From a checkpoint of a small transformer trained on Wikipedia.
Size: 8 layers, width 256, MLP 384 SwiGLU, vocabulary 8192.
Architecture: RMSNorm before each block, rotary positions, biases on query, key and value, tied embeddings, normalized queries and keys.
Training: a variant of Muon for these matrices, 149M tokens, 9083 steps.
Each number is 128 + 32 x the weight over its row's rms, rounded and kept within 0 to 255. Layers, rows and columns count from 0. Numbers have three digits each. The size before them is the row's rms in percent of the matrix's.

# gate: layer 4 MLP gate, 384x256, rms 0.175, rows 9-128, columns 160-191
# up: layer 4 MLP up, 384x256, rms 0.183, rows 9-128, columns 160-191
# down: layer 4 MLP down (transposed), 384x256, rms 0.222, rows 9-128, columns 160-191
gate9 098:118167101126123143132093125135088092135068088115163082135090137118125146137088134151129132154057
up9 101:133108117115147139116137111104094074095107089140117176099105142110184147113123134120105119114065
down9 100:162167079155171141128126149066087093119089145112130146156059167130155122082112096183155082185114
gate10 105:103091111144098145105114055127094090115116133110174118103095153172199093192137125193151164135125
up10 102:127132173163039191169117120220102170158068153145133174111114096158119082133158168105107132094098
down10 106:208101136089095084136182118142094113172133085091117146085098037108151076111150133115125099157079
gate11 101:148057126170045102155205100181120075123090126142160170154108150132101129140137161091080100195091
up11 102:087164128104120095115167087216080151148125113183167169097094127139130115118124142113100106101126
down11 102:140148115019143166133129055151094099113119093123129097163118176178124159154141163160177123090079
gate12 094:185172114140155213088166105095115138138122122112103137151086208083111096125123117133151170119087
up12 099:166132110163118159113135154149086125087140144082098191081082160091102117120048110132169154149131
down12 102:115143118137091094143124136168115164119124166133132176054153102106176143090158151162136088110097
gate13 098:134144097088106170069053122186163133139091168099178158109112132063084123098092096167082111110097
up13 098:155134163181136131110143123144114089122095136131154106122131118137128153124122107105118127081142
down13 098:133134129122166166071160078078072101170098127139148098122186081114130134123060089157202125108141
gate14 099:134093163116122157120162063119148106095113130094151074145168196096145108152137119138141138159125
up14 103:138108130155103134136173155154131122139134152164132184129129112144207172043122105171110085177149
down14 105:174114154190078110142111090174189108172158103139163137073150157160121137112159046121148133168195
gate15 105:076133135099193132080092140138082094097120104126139156163101125133137136096128216179197160082125
up15 104:173151086166131153070164167123104180125095148128110116171126092149156131159125122042076084078101
down15 101:183184158101119142160173118072120112068119154156162133099113139182105127068134138089156163185112
gate16 105:133140110160153149185144194185171115134132142126130089125149152115090113134139074137127093158130
up16 104:103089163099096145041096133083102128166094095122128144108133140110122124112144149121130130114074
down16 098:172119179103151127106143150080118157112066140093156115158075102086036128103153139127113109152111
gate17 101:173112099156111134115168116184107100185168149182132118127149093074139093102130098120114095149148
up17 098:142225104181157048100121114097130146093131147098163092122115163157109110158092123165141134140087
down17 100:120124109116121075187179138132141105138109129101084162152171182084080110108189107054147034158123
gate18 103:112139147108204216105103136121122086180126158183184140068150103098108113142133107100089149129138
up18 102:129143118104066154133169155100117165175111133125149143114117120151113161185106107116186120070101
down18 106:095156125163167130128098131122119159125112136147083132155128104165151097153139094092154119117136
gate19 104:137135132153114101120138117130132087122165043157103113126108085106093117158177174097169168120105
up19 106:212083188157115130115085128160119129138100129162138142092081125136132095146164124115148120183160
down19 106:120132131157126135117100132197104111169118116150101136167123159112123109098135134057138119150130
gate20 096:121129110063134129121110163180097095152079136124121099075102095102121123150112119105157105091127
up20 097:129147123116143098100099062070148114109112133120151112159142138109135102135163115096154097134146
down20 103:119162168159057132168122117145130121146150084131158131079159083117179135121137098101165123113149
gate21 103:145162196123112112129083128176148157061102115095185098135113143096155121135085134145113173132115
up21 107:104158165125094128170170190102099149139132072136149154158144111106108150148183129084091119091131
down21 098:041134127173166126080155180101177138154106095131104208076173168131130110115113132117105135090133
gate22 106:158151145064132095077133152115082163101158122126142107147124176150133136194147138135095104191171
up22 103:149085200148111179099115083082122076112121120100137107113087128147131144098185138078153089095124
down22 102:083150075096126157111081119130165123089112133128180144117167122107151147106141167153151087107132
gate23 101:095174152079117115153106101095155100097074122114111110092104137159132148112000164103126163079120
up23 094:106128059109116092100159134112113092095121148123158125079117105151187105172124095081085151138088
down23 099:113127168174113126147106086138135114135113163143093112123163111078111129127114097093189135136129
gate24 097:104082165081088133115113110105129171159141133108066131178096130114148110132082126135147111122110
up24 098:138189134108150124111163130110123126185081137144123152117118218090147118140130121161119100138103
down24 096:174158152145184136136173173116147141088099139125149151147111095104105098165139153104150171110081
gate25 101:130131158140107111125143090062144202038043097120139127147136129144117114111108126132118168121215
up25 098:132075161056155122148154151157111163191124157136083151138124159126123146140088106084087195114178
down25 095:083047088154144138108186099130103123102126185140166070122179167063128136124134131177045153103053
gate26 106:143129136149072073106131131179080181145088102110096152072118140167121078107087149100148148083071
up26 101:152089164138128095109131152122121154095143078136141201094066114171108160130141188114120131113109
down26 102:132083129103134111147160103086100130124099118125146102130112144206089152125174170088195105117148
gate27 095:070124073148183197120136110104159171108154132082106137115087165108125112071042140098144134197143
up27 100:139184114162140076139079175101086143108072122094071130126209103106098148161108118125136134126163
down27 092:161165122161105155140162121186101119137129123142085164141125126145122091085088079175137121205178
gate28 099:084137125137188196139082166122195152162078116133184074127104141110162088061116163122088156134121
up28 106:092048093186169136156123050164095086091116136141130070131108167134142143139126130161154094172172
down28 099:079128106160051097107134082133141144064096156114134129134186067173181158115125162208128119130101
gate29 100:064140104144156136148160119145144128103144123096107131141105126075159191123064116135080091154170
up29 107:144165052097089092135117102189114124135163069066182148124159100140142123149174110102118185177150
down29 104:130101145084104171130142100201140182176150092157165148138073105051126130126091145107118218152080
gate30 096:111142158068147161110164124123096106103129126126097174096149155142084061120118082120134089136067
up30 105:061162124167091113125145132117141081087126083160131133125105158140117122199140156103165164106158
down30 098:153137129103088115096126154113125107109137107150171141155069127114185106131175106163078146159105
gate31 101:146136139145157122069138113086062112093133105104120097124143180087130120068117123115144124115144
up31 101:128090128117162146116065143091129133179143118187159119108118138150153121078166158105107081116162
down31 103:188204146139187111075169149166077149100096078123151129171128179145180130109101143158070108140139
gate32 103:159141135158132180149099091128152116069122132106113175214120129146104150129184105168121213146118
up32 107:112127091112130144082175138106067125125127170081177108092112138121148138136148159143148126089125
down32 102:112125150152144128175095108054117116152197136121173110113114162132093112075139083074139119152098
gate33 089:115090149103157155147120157134134129156119162179090123145099122072113122091141081129117166110117
up33 092:110140093141162134117102157115157098154147144188162104119184126151172086111131092109016157167096
down33 097:150118177103129119124169066150133147120136093142110145130062175097106093115090104158171143148129
gate34 104:114097153088129106128098136104120138070100107161128141118134142060122145085149168131157174122144
up34 093:077115062165122126122147136122175066128115170096178066065126081099112139134108158156157145174043
down34 097:079080133106120098141122083095148086164133139118143157127083071167162145105080161148061154176109
gate35 097:095090139200117077070117101119124103133152138051130100045124144132150124099144127136129135084117
up35 100:103121124152124146118057124170160155124132126121138103114184162160182167118165145108072146140096
down35 101:132131119096131176123165081093122069133129138157140082116108150129133138122124153131138145159170
gate36 098:092158113121184086139110099160168165093150084147136106084150112107126134138071097097126130093131
up36 098:164117069109112098130075146098126103155093045103116105154112119126122093157035166135143084178177
down36 097:109125043113110154162084152103043133089147129178072128173125120176137121123194152097156156107160
gate37 108:095139139077074123077088220142107167086141176092123092126107138124210125125125158158156140130101
up37 105:085089096135084160100124051092092155172098090132178094124100096125073128176170103124149166147135
down37 101:145124128136169136079101056096164083114159151145166162060127138078090173111126167105124127085121
gate38 093:066100177095037144151122121135132176146142122095096089096106196135147111137101052120098124100139
up38 100:113148073095061101104147168138101103112087107089117135106111183128129106192119150155145131091174
down38 099:179179086116141110089054150184127108146105099145150082115164121118105109083079126062158195148144
gate39 100:128120108075156155188137087113116146084138093146201128147169152083119146160149096125142181146201
up39 105:145149124166095126166111118128149133129149158157158128085212096088066103081100119191082123147151
down39 100:124122135182182092151103094102091120141117099114118108133080086112081135050161117116145091156174
gate40 102:142077090131129150122155076106158111096041107145143142162118174142080127087163139154086129168168
up40 096:121125047153120143138098062167133154113103164195146121123094157117162130159148109135176095152103
down40 102:103120220132145087166125122158115099152106154146123087113162126116110214083145161084166156117110
gate41 101:188154177152161193122161091068122128116131176118142162078126142088164176148153130145117147153177
up41 104:136099069098080146108135154070079080118126115121086134073090141164190161115126111083132155128138
down41 105:104148163149064177040109134142101091094181178141175111139118105169145166136114116123169076189127
gate42 102:138116058155130179120136121110149073160123135107132036087107086126114146104119117183112095207079
up42 096:141174140112135083111137133147077190164116087120091150128110128080078079138147069156111163094163
down42 098:097108165193149123196090144143106172101119157102055106155109153141148116112161066181150129105109
gate43 103:157089123156104140077088209148162119134167114176137107097129076117121089075099158117125135140164
up43 107:153121153160089214126102134088159062115139135192141132081084140114100117175107127125066103105140
down43 110:178089112118109133144126128201097121065110115140084123149116128167146151109133141087149137063147
gate44 099:106137155055147111177123100160170099145086162110130086121112169056150184162141153125060104118122
up44 095:112130142074168131151144109074045105082133131151110149147143150127131139144198136079131126144099
down44 098:143076131063099108095114135139110120141125085147122150074120141103154066171185166140131126129148
gate45 104:096095071113111135127095138090081122120123174087102090155083173124112121164125170183116160065146
up45 100:192124151086117107127155140170163092106080170102163096145150147152157141092106189148095164107106
down45 101:116160083161114115121098147169111136152177088128123120089159101159181075187109153131123177135130
gate46 095:147136132111144093091126107095164132180142147141117120092109078077122114201085111131136145121108
up46 094:103170133160178183110147133095105160135145165208179201081137113146108085166173105103125141122119
down46 098:097103146137125150112129121154078160072072144128155145132187166138143157165058075153132086161129
gate47 097:128152120123131135101125101181114182096134116106148104180075101107124143154144142183124184134139
up47 098:133081124166111132113116096179112125114070062136076137094143084124144145064160110121084143135085
down47 097:155148112128106121087060067155151127095138160157173129116128137102167147088182136027117109137137
gate48 093:116086132154157148136126144132126167178135179170134101123136145166104100095155177161208150109159
up48 097:158088158120137104087134141089144185165109101158076113119090111169124054139161112099111144173149
down48 098:140081161101053089157160127063153129156141125124050062068086123131121163151146142078169129155140
gate49 101:153101183113120153138126082144112140101131075168133120120137108118098103065138078162118156062138
up49 098:145160152139123115130148063069151125160104064192112138145151094088085117107165098155153159093132
down49 099:200137161120115201082175116107172115172105116109144088103118170159106079183105112120139140153128
gate50 104:181138150134075129116111124137100132126170145156150107113128108135138168091150175149147132153108
up50 096:117109142077136145174148153104117111086189114122106099136174152109129104144085144123128134111124
down50 097:190128097139059126165116134096145146115127110166120119109089146118097121125125086130142102098074
gate51 094:198146162143117082121113125099114094163133137101153166085152079104139157124051128124154111043099
up51 093:126177144141160149154107126114073177185189141155092129092139189091110100122143118118120110163156
down51 095:142181175200162152144153147146191108099133137128075105102159112106165147091132124148202088118100
gate52 097:067146154188167147126109066133097087148088136131100138126092162205153086144100138194147144120092
up52 098:084150165173116151151105137136201150140064096088133045133074109134102154104116111157146111139158
down52 098:142080087146052076100125156101168141088138161142123101069130118127070107085089134148166150217165
gate53 096:140137110151105100147112097163126064133174156063131138114116145121140161140164115110088179060115
up53 096:137116119141171098098101125100146103179219176117116144124148110144130084161116077132157138114164
down53 094:069112185156119124141122120087128149141142103099162132104151106140161086095109073134107106129119
gate54 100:122157089143093061170103121131153109130109101160127160161109139077083120135147176127083116167106
up54 101:151081169177121112126113129130110139102160116160078136117163160112092108178131100172173189095138
down54 103:094140165163099119114130154111131098142173187178092193137087143135073183090161184134174108183151
gate55 098:052157148170163148135145127156128103142069162072148116168173057121124104138118172100100224153108
up55 098:137174141135106126134083120105122132166144106116107073159087116141087155130162099093134141151130
down55 094:080118095134152117120157193090143088113091120138168062138061147148128129132230100139173043064126
gate56 100:131105175128097133127166103070108128143074205101148164126109149129130107189099062158188104160059
up56 103:124161077135122122166135144122127198133160154123105139145112046126133115187166153117149203089148
down56 104:137105107126127189188171173065097125106097155111132121197189132125152085119154162120072185067119
gate57 099:173159122111066125134172116116125121147144241115113099085137145148128142107163140125088052134079
up57 098:211096119089035186102153136188089080138158140113161134153145117150214161070125083179090071152099
down57 095:176103153145075107116170128112100122114150136158165134139144150113065179124168178162117109143144
gate58 100:118104091155097143167137086163041090127129146203078083117062116152091101080196205093116159117093
up58 095:091156150089135077108195137099081152149187091137101135144102129114129116106119150165196099171110
down58 102:125165175161139164136133139101106148135097111140087140043096101139069119152067095182118108105076
gate59 100:104133126073109141132128198117151175087170130175079204125096162092158104120105126131132106153091
up59 103:068127105136092110114190190100123156044136149120126092174102151155142079119144142125077151141165
down59 099:131114094134141110187139166107111185156116153100192147142171102127085140143080104172123111060202
gate60 100:120096145104089126111171103139146120106110153111148130130085127013187161107127134161178116118128
up60 099:135121148052173171163050106184136127189116201133160128166189103191171160129110149142071139124158
down60 100:137131177064108200150149049126117124145157097103145116126144150135157120115124080193132102071096
gate61 102:087140151159155147123140112195098172102137133133041127152160117112146162162168102105139100115150
up61 103:170154143087159188065130177142156161111101163134150131124143136111083167115132110107134160112156
down61 099:111090111187137113134146134117056091123139133107119126084079097164084113101099091106089147093102
gate62 103:150132217152064106081091149060149103158133123205124181125192086151101163131100143162195141124104
up62 104:145139109154173117130145062090164138103170104173153139100030149146122203119121155128166109113133
down62 104:096063104110105160123124141154083120127142124165197113120112080068176145155114098133150122145116
gate63 103:098046166116154157130138131123165087093093120112154151114151120108102122133111084141115117152157
up63 102:121135074205135076162111115137160149103079077097098062098168085137144045112070134113122100205107
down63 101:158128145165182092152171128124129139054060106173132125117111085178103124100149120175156180078131
gate64 102:144162067097084091125095145104114115157136153153214129088105162104142108117062178097098102178133
up64 103:179097152130093123175138152152175111092127101160100148137116109112120168167151086121089121099166
down64 103:107106116153026139165133142132167100098134117125109143162115099112161149171157172162154066089084
gate65 100:129156095109156148130124095113148152159153131191086146091119192129138072129105197133135115171109
up65 100:145142142138137133085086057092128110110141122083127076111153156115086169132156216134179110085174
down65 099:139115108126083075117137130133109069139122159092157071146128132131121104169134142114127107167128
gate66 100:165092123098115104151179168126184118134069105136097123140140063152037133129096078169108129149109
up66 098:147123180159151123121135170186157136173130151104099164142163133086089194156118126105016183082186
down66 099:121086174166109111139133117130089111158111112195111148190166141161088177057095141059094127140131
gate67 100:098125135126126071113098137108147139142096087068140166108111128124161143105126146141131120111123
up67 098:127139106131091089093192068116158088124113111113131089123134110125082204121153147143176146138100
down67 100:099148127135109125133146087149117088074130143137105104050162145185167130192102177114111108157123
gate68 100:157115205117193097197129169135152116096137106126146129129114140105138133150165126051122124131101
up68 095:140146106128132165120135107122138141154187178148130124101093138131107091080070176129131140103089
down68 100:109163126099153108133136105086117083117088150110131168215133141106136135147127157117137129116149
gate69 090:152128088087122173135153188110164150124086100120163093078151096181165143110160142094135140091143
up69 100:147172114111141156136148157168076197105111137157116139084155171148147132124144153069129163167110
down69 101:095103118160113101109123113144075108072137133146177147125156138151213190151149148172084088147137
gate70 095:041114148128088163114111107186121110120119140136078091175121099083149156177112145176135171133114
up70 095:099107141130071161148187116149123105149079160126128123126134146135100144154108099088147078134135
down70 101:144147116086126110141135144167101089068173096112151167111164138138103180092140135140144127138134
gate71 099:105121102156133080120134150146070146078102171116148126130127154183158098105204136163161112124108
up71 099:148104138123099124143124114132072107120147138218185151179051110080108154134211123115065175151153
down71 099:157126140139151088120165105167132147160176075182131146142163132123116189107093150110210135134129
gate72 098:172114172163145066104098122124103099121117152133135094125129111172111149105113141060159124124151
up72 095:125092159123073145160076135144175145175130146125153109125140125144174144120128113152126192153195
down72 092:135126132174162110129173137040027150072109144154074079093143169158128157130130082189168130110104
gate73 098:125091126148173151156139130110123065114114141131108140176135187125101104166180124168066098082123
up73 099:212114156069155151087132144107201069090139068075111139108081122116112080110133162179097124114083
down73 099:134117176130143127095128120126133084066140142119088102147148133128071148151157170181114145122070
gate74 098:111170118119150151168188101112181095106139159140171138137070089131135146191101130174110174089096
up74 098:127127140079145127180110146147124214152155131086189115143116118157159096169170132175154130102120
down74 096:139095191140151137160135170117083139081065143141152122179125057120133089096148110141159118100071
gate75 105:092102170107134104123174131116085107112140154095125133143118116158163104168090168152120089070100
up75 098:117143081130084102087111101117133161123168081073135149160090138095095160087095121109138181131155
down75 101:216111154181148102139140146162169197173095136192103107155181100141113153152139120138104135176156
gate76 104:103140131160178116109096112144102124129065123102150144084145191102106113134152140176096116154139
up76 101:105148106128195122176123095117141172105183122137068085088085095144167118161156101131119198168124
down76 103:137122044054159140080145143133076169121075145089169118144086189112132110175117122152112156112144
gate77 100:111184125130115093110166080097191168145116142083132173152098120059104142098101099093145103079108
up77 099:165128116177105135141109091114117071208140139150167096102115110186125114152128139095097132097114
down77 103:125160120115115186115145092102087156103099190154087132073130141119057123137069114161140151130136
gate78 101:116125127168071116053108144143087120114169090062144176180143114183202132103160120211152162186098
up78 103:161144147097098092111085081119111082110056138152108109102061152089068156114116114125113117115110
down78 105:152172147218121120120094162128109152118159154084097094113143098153116094143148137046184072131143
gate79 099:137126057140181126168165102127194122156082064097205124144187104113082106145140109158125085094130
up79 100:160129179136101129187091093158133143119109136135106158213193062063121138125158132156138141150080
down79 096:112091089145136126093160135107115093168165159108094118123186212098160127097179164107105134093167
gate80 096:096098126163100154125108110131128129086085086156125173129118096121138129140171159173141214200111
up80 099:135077128145138104053115224054130150185142056089119100161141085121101150151067096135058107126099
down80 101:177137134118101081153141120188049080073164108097129126135125175101125102112106155182101097101159
gate81 098:100117183141172133178137183117206167121106174105114166193086085118157125079138072130130113140094
up81 096:132147133117143090169098121122108116135131115156157092158101149123104112046145169134107119081158
down81 093:123118181127147136123131162128187108129159106149129105127154124153196175108104098117083141178117
gate82 098:134124115094102158132082093141123107116155163116125129062125124100114085123107103142129115119085
up82 095:122133146123098150149152078184057073121150083196143139187113178099189118089158081118098155101134
down82 100:097143108078121142143167138164099164102048118134128151102145115177108092124109109083082118085152
gate83 099:117119141170137102116157136099169116080149113121144161094103155115124184095156056167176125171115
up83 104:045179126159080143139091125152105075163095162119103059179156057169095134148087177114122153071100
down83 106:061090125122119125120093157184133180096097157139107171095087151124141102140146114118164201070124
gate84 101:089139147138138128131120150158160117136126100099110155116103120160131083079129161165156164107122
up84 102:138153157152141121163128122121128145120146144153140143086171184161089176171146154068129115119139
down84 103:120114088103103120140096119116137117119103175117168119152166093143048115164131097116114130079123
gate85 099:091117133181116118102106089110114107107053123125144145155099095149131106118089125175080094144061
up85 102:122128149183076155077131080115122197083065151174094076111145100182087136107169100067142154071110
down85 100:140150130090149090157149148082161182096110154081107082146104111153153158099038104140106194109142
gate86 097:107191112108094170181095192143077123163133101160138167201153129089106088163097141116096154133128
up86 101:124083159101142158118145034130206110181126122125125160078134142140163128059129127150126111121149
down86 096:062135148120122084133083133118148128105166110103107160107114123109182142184113101145108121078148
gate87 095:099136156150131134090154125153119189082120118129079117064138132113124164133169116176122108108185
up87 094:124083146114124103184146154159142126125159080154160165143156171143120091127132149177107059159161
down87 096:144102120103151206171154127167130096157129144118172136120138100156121138087095114101168156174192
gate88 104:123126154106187166118137127102159160089121106116155126115135191085090112121128110163117134155081
up88 106:161144138137111138159136163138175075124182172112181148118155080147134090162095166158127109161095
down88 108:076107167135163085103119127120182128172141156143113184095111113080102156158158138109115114111163
gate89 099:082069136107121100121085116190093105126174161166130160062078157092165085156138110120109053136101
up89 098:089057169159095130105125128129055142124102107100070083110099119152169105141090119162145113136125
down89 098:176080076117127173139165105107113133139068109156142099138181122147203136133158124110112161158124
gate90 096:111131084181075096142120166129125127157116161116129140093156187079089127163134167140135143187101
up90 099:128164156147142127114112119117140136124106171116144087117159141168122125105131124149109126138124
down90 098:127158116140119081099062077167121175122158129105091106153157140133084150118147124157098203181159
gate91 102:084163094135170101090154120156112176147104171143129119091066076167120160137143159100162132161097
up91 101:169143150140117120117132134118159100078112127117179096132211124084113170120139072172044103181136
down91 104:168145096038096085131137120129092172113158145109118132128172134101093153178162111148155058124124
gate92 102:065118141126167137094105199119107137117102133117123160166106133136171137177157073173081187149120
up92 101:093126128092126114114145127156179101122117137164145104112159097093053109151019102155105189175138
down92 102:141133108146098158123117064114148137149159140136066134162118157114098093123103104161037135134178
gate93 102:117052139163113107135147109110156080132141151132148121090092146123163147127109152089169166121135
up93 108:175129118097105130123126065119127138131156060100110135103120084176074158062116150186115105070062
down93 106:086120091134198109110110073177122182125099139098113117172094144150159145139142137136043136089115
gate94 104:128141152084137133115127179104126137166098173185189120138162157070119138152086138099150162088071
up94 100:137128074135080190096097101050071096109187156130062070105137190143171123163162107097130093128107
down94 102:138048062156089163124136128107144133104098200128101139127100107146108116130162063110167129153109
gate95 106:061151141185136162112130074185137155197113147146105122161113056114089166166118152164084182105109
up95 105:138119067101127150128100103039147096122060143143113129090102177150114105182090118076125138145178
down95 102:132081116165141136068123158115104010071118127124172143121146144121092101156115180123088122151138
gate96 098:133165102125134088092084151105090190155143072105037101143104101112100162129129121135143115192127
up96 105:135085098116176163101161164151113150156182109137102147157111137128106118166098182143156116135117
down96 097:141120093133158126151110096130135102146149093079118157150121125095099100101084149175142114132092
gate97 101:177078132164089118123140119128149100104091088150128085148143154144132162128151123127059168131127
up97 102:108125119118125143127103100086136217205171160084094100135153072102147120096130178136191100062161
down97 098:166136064105120111152157169143115172098129122139089105144124117173157146127119168144111046113129
gate98 106:089179127052127133083114206127127211122106118120177141113109124132174078158147143122105188105121
up98 101:116072070150158165159129112143140132140134188178165068134118090086120164122166097141148120122135
down98 100:144099078138098120124104174135154105126087127145153118114101119105139201169138115138153074166133
gate99 100:156135128183121204126121142073135184170132113175175128192068172136121113101141092127085134173128
up99 102:131161168090174163072180104171173116110137119114128089100136133158032147129103082143139133135112
down99 100:135124087117147117106106084134116167115174178155188094158126161136196130155108146117080134091127
gate100 095:180143168095155155128127120148171147132132111143126166120147136078077120137158106159140159134182
up100 108:150126145179087194175079121131100142089112137162105096133180200207120100123112166128160155139121
down100 107:200089100180141091110157124078192149089086151113098160129126148139113238202186110112183137155113
gate101 102:138074122118065184101115139089085142139132144139128152089130150126218165140097128126179174169169
up101 103:118120091074127161149069174127148107148153153137106113163123118115109115170173108161116122080106
down101 105:173162101079136116137121126139108083133192123094156117141094117141107106110116175071105152116142
gate102 100:136113163137099108159095072122075155100166111116163138108032160112137094137196202120118199137047
up102 101:116096066124172130118126115128170117135137127165157127140158091154154172141169104155149192102142
down102 101:173146098126132084087106134153115149106146156131131087118153133137151147113115151158112120125168
gate103 089:076124134079156136107118148133143124101106128136130196150111088098168104099073222084066147073177
up103 100:115074088120116115182152101093122153089101166141193134098126116069118182161100138130102162165200
down103 099:131106128124189108118157118153114104102121155141166165080117153185149087151141103092089114137111
gate104 095:130158137133106109124158186116176107101167123184118127190169107126117164120142151180109151095154
up104 098:177103093111113171169138139139104148146128150123128127141111074103108157110168132168104096094079
down104 101:098188159146132132127169137064142099132162110133155160123104143085113072110125106129152093116143
gate105 100:160173071151158134115129163149146204106091132115169103168143197167111134096096151149116141138141
up105 102:123165140098141162114123081151115095078106178120152138112116141107117107169100156150091110101176
down105 094:075150167136164160138160123137122114066114113122157109121094075138181138142131128182175076118147
gate106 097:178152126092111135149091134157093175137108149125105122091149154158138138116102122146146181128062
up106 103:087121183131118102140118170115123084114159136154159105169173160093191121140094162075138123143112
down106 101:125146163162108145088117112165057121157107168100128162149175116106159086083095093029099094213089
gate107 097:114164218110164170100181129149111121201136083176146202113162104156135179122140133162141102151111
up107 099:230098139106127106170148133126128108123109117125080098194094140070143122090143112153171142099120
down107 098:143179145167151159159104096098109066100139126118137174119135177165135132175122145124100084123158
gate108 097:120047086106128075135121152157121144169116095153184141124079107150069087121174156099092138109127
up108 097:112104133119129152129150105121118116109085122151141103068164149202142128160113129132140147143095
down108 096:122116096097109130186171103117148157184108113127149145127079114167085141172145156128076124107184
gate109 109:076135106122121146099122066147151148154145144185133132074121075129074114144092180090090108088141
up109 105:069148146160126155134082071128092154084205158198153128039151145127091165146132161105095125098064
down109 103:147146098154142145099161119149108138150128109066141126145126172167107137145109165150136087123099
gate110 106:082121122208035106081056176107141174091147078133166140091138122194136144143121077137150102186098
up110 098:212102159093131089123098139085127117147109109139126103138179115129137122119075130102174113113110
down110 098:160150112139153138159092089120110116090096133136110126119176144158120087124140111085112093135159
gate111 100:122080139172139119104153106108190156087128105217154127150140155127127135174159125182141151209153
up111 094:096130150136155142132073202138194132112149201151163135124201154112144150134109082111148143103166
down111 095:085135165136171071127098133169127130124172091085160128120065101072169067107117102172130148124191
gate112 101:090121146174125060100145125157148133074145106157144095171152103155100101165081145114107158141050
up112 108:070160088188149133103155150141121097132034175087114136106129132093077134137156128159066109149088
down112 105:162190109103067160112075085134132132093153138111141162077189144129080120085109148104114139127123
gate113 095:087133141097121128116104043103135119172146053123130093120157136111121096057136155114119163153175
up113 098:128103134108114149129126078139161170124117153052094155083115131058192070135097132087140141205176
down113 096:072114137176139090169107128172147074166074123127160090194092103111144129161094205145193095132116
gate114 090:120159172102168126024089073157141171179132087086087157130125197129144152145155090112171103138136
up114 095:073137142136085095140144116114140093080118136102095074086094130182091123114130118126124066148024
down114 096:138126117103064076100159167135117135104160169116136111123133103116190120129141129109100145061137
gate115 102:119150143101113182101138102124140142131147194150190087044113122162139172061168097083146157123089
up115 092:108148120185051153143183137077093059152141099100154128153134170159140147106172121089170129152115
down115 103:110124142070128123091141128140136140127075140099179091118139117138155155154157110207147162122185
gate116 099:094168134076062164149181096112124131065104092143144151160160167113123174098083059102161135129133
up116 105:121124123181170171132116090078103116149134087127163108142115109115180174098124161072030093154118
down116 100:103113201055151120129136131086165107106115099154195086122088154162157096150088122106121130146116
gate117 098:108084168141164157126094119130116115172105107116167114140112114130099136093114165119094165132127
up117 100:044085086124118105167145197174123108102152111150168155108168153084136158187169137169158154165176
down117 107:099092140101096123151133101208070163134095106124139090152169112130111125133096099122106177137143
gate118 096:137054133129179138101137091107107115111140180118076144113136172107100080163192071124101205078187
up118 097:116090057148108133163090139076091142226156124190163146097152132121054167113187052114147128159150
down118 101:126114125176125172158130089110150138119156113156137127159094136178115141198096143159121137115136
gate119 103:139097146110136068079161108063097125091112147145096112120112091159164164151231128152236110112121
up119 105:145196127139135137094129148107149098151118123119168161112100132117163197114119127123148123217129
down119 103:111122134157147097145086148118181099075184074121142190108114144154112145108159131100061143141166
gate120 101:109146113168156137073146149098137072103120167126122082113075166148115086114046145104172116136070
up120 103:104134159112097084153115109145128123076145129140120158127058134138123159152106125118134111092103
down120 102:100203137098161154118108085198110139114159118140135095117172196165133171103151152154147173151141
gate121 102:140159107102120159133177129096104097124150097120182112151094107129129103100161063112106137155147
up121 106:080096138177092151112100148096107121118115064144163111130167095098159159132128097108095143103079
down121 103:104139125164126174128110160140135155168154120151171121103152108136163108148164084107090144121019
gate122 097:085122140090156111055129099109187171152141062118104079123143124160122155119132167125085128132155
up122 090:148075140136127087100143141188088200097116154117171124076152094128080121169103125122147182129098
down122 097:114206100131118103068172178147097130139135110134114119128125127149132088182140064112076188219135
gate123 101:074170065145153121115132164106168129126162159182158100187149151157091126151106088117074160162120
up123 103:079104106135159135135167106118169156176060133119148113129092155144131105119127102108069158058170
down123 099:149140151097133079172100092161148127160136129152049130113160133143089141129231107098177102153176
gate124 102:148071169093153092155142093100157172097097157155101114125120130117146116120101117125120167151102
up124 101:118197138112118146160179156114192136079139120115113153111176074165152116136138109123130095224089
down124 103:145136150115055116112141153139149073125170069089156137117142139112166097170181114107127153102142
gate125 091:168096122133148102085139155153090164145139099158158129176081103112080158086181095125137137063200
up125 109:161148146196118111118091143167117132157103164146151078139182148124129164148086134144139118150166
down125 098:145104172146145138147148127143064167147136117132166141159123103135136194146085153158137084119142
gate126 105:118106147132152086131126127110137160134099073150167095144107109144125202179137107114110140151070
up126 098:171076150125060120131062125196134126137116137147130139170120143156091175204135137073157130128165
down126 101:135136159147098150123166086092155145083154151110184098125159157118119097079116160145126147123095
gate127 104:086122134107159131106109104042117088127179112182052166127125116114106037093073147107147095133120
up127 098:124126121156178080203147182097150108121140160164127137144142087099144110124113060144061137096127
down127 101:167165104133135171135111155126120131092163109134194131142197184075149192090092150137115067105131
gate128 102:123122145145118098180140093147150115105132133192185129121100186151059128135124139176032109066167
up128 101:108138131112016101132122141100164160111140131136128122071117096121084134099154139146127140126153
down128 098:127217162168142223229171088111186119141128141105116105178149144132084147115128108155153152132123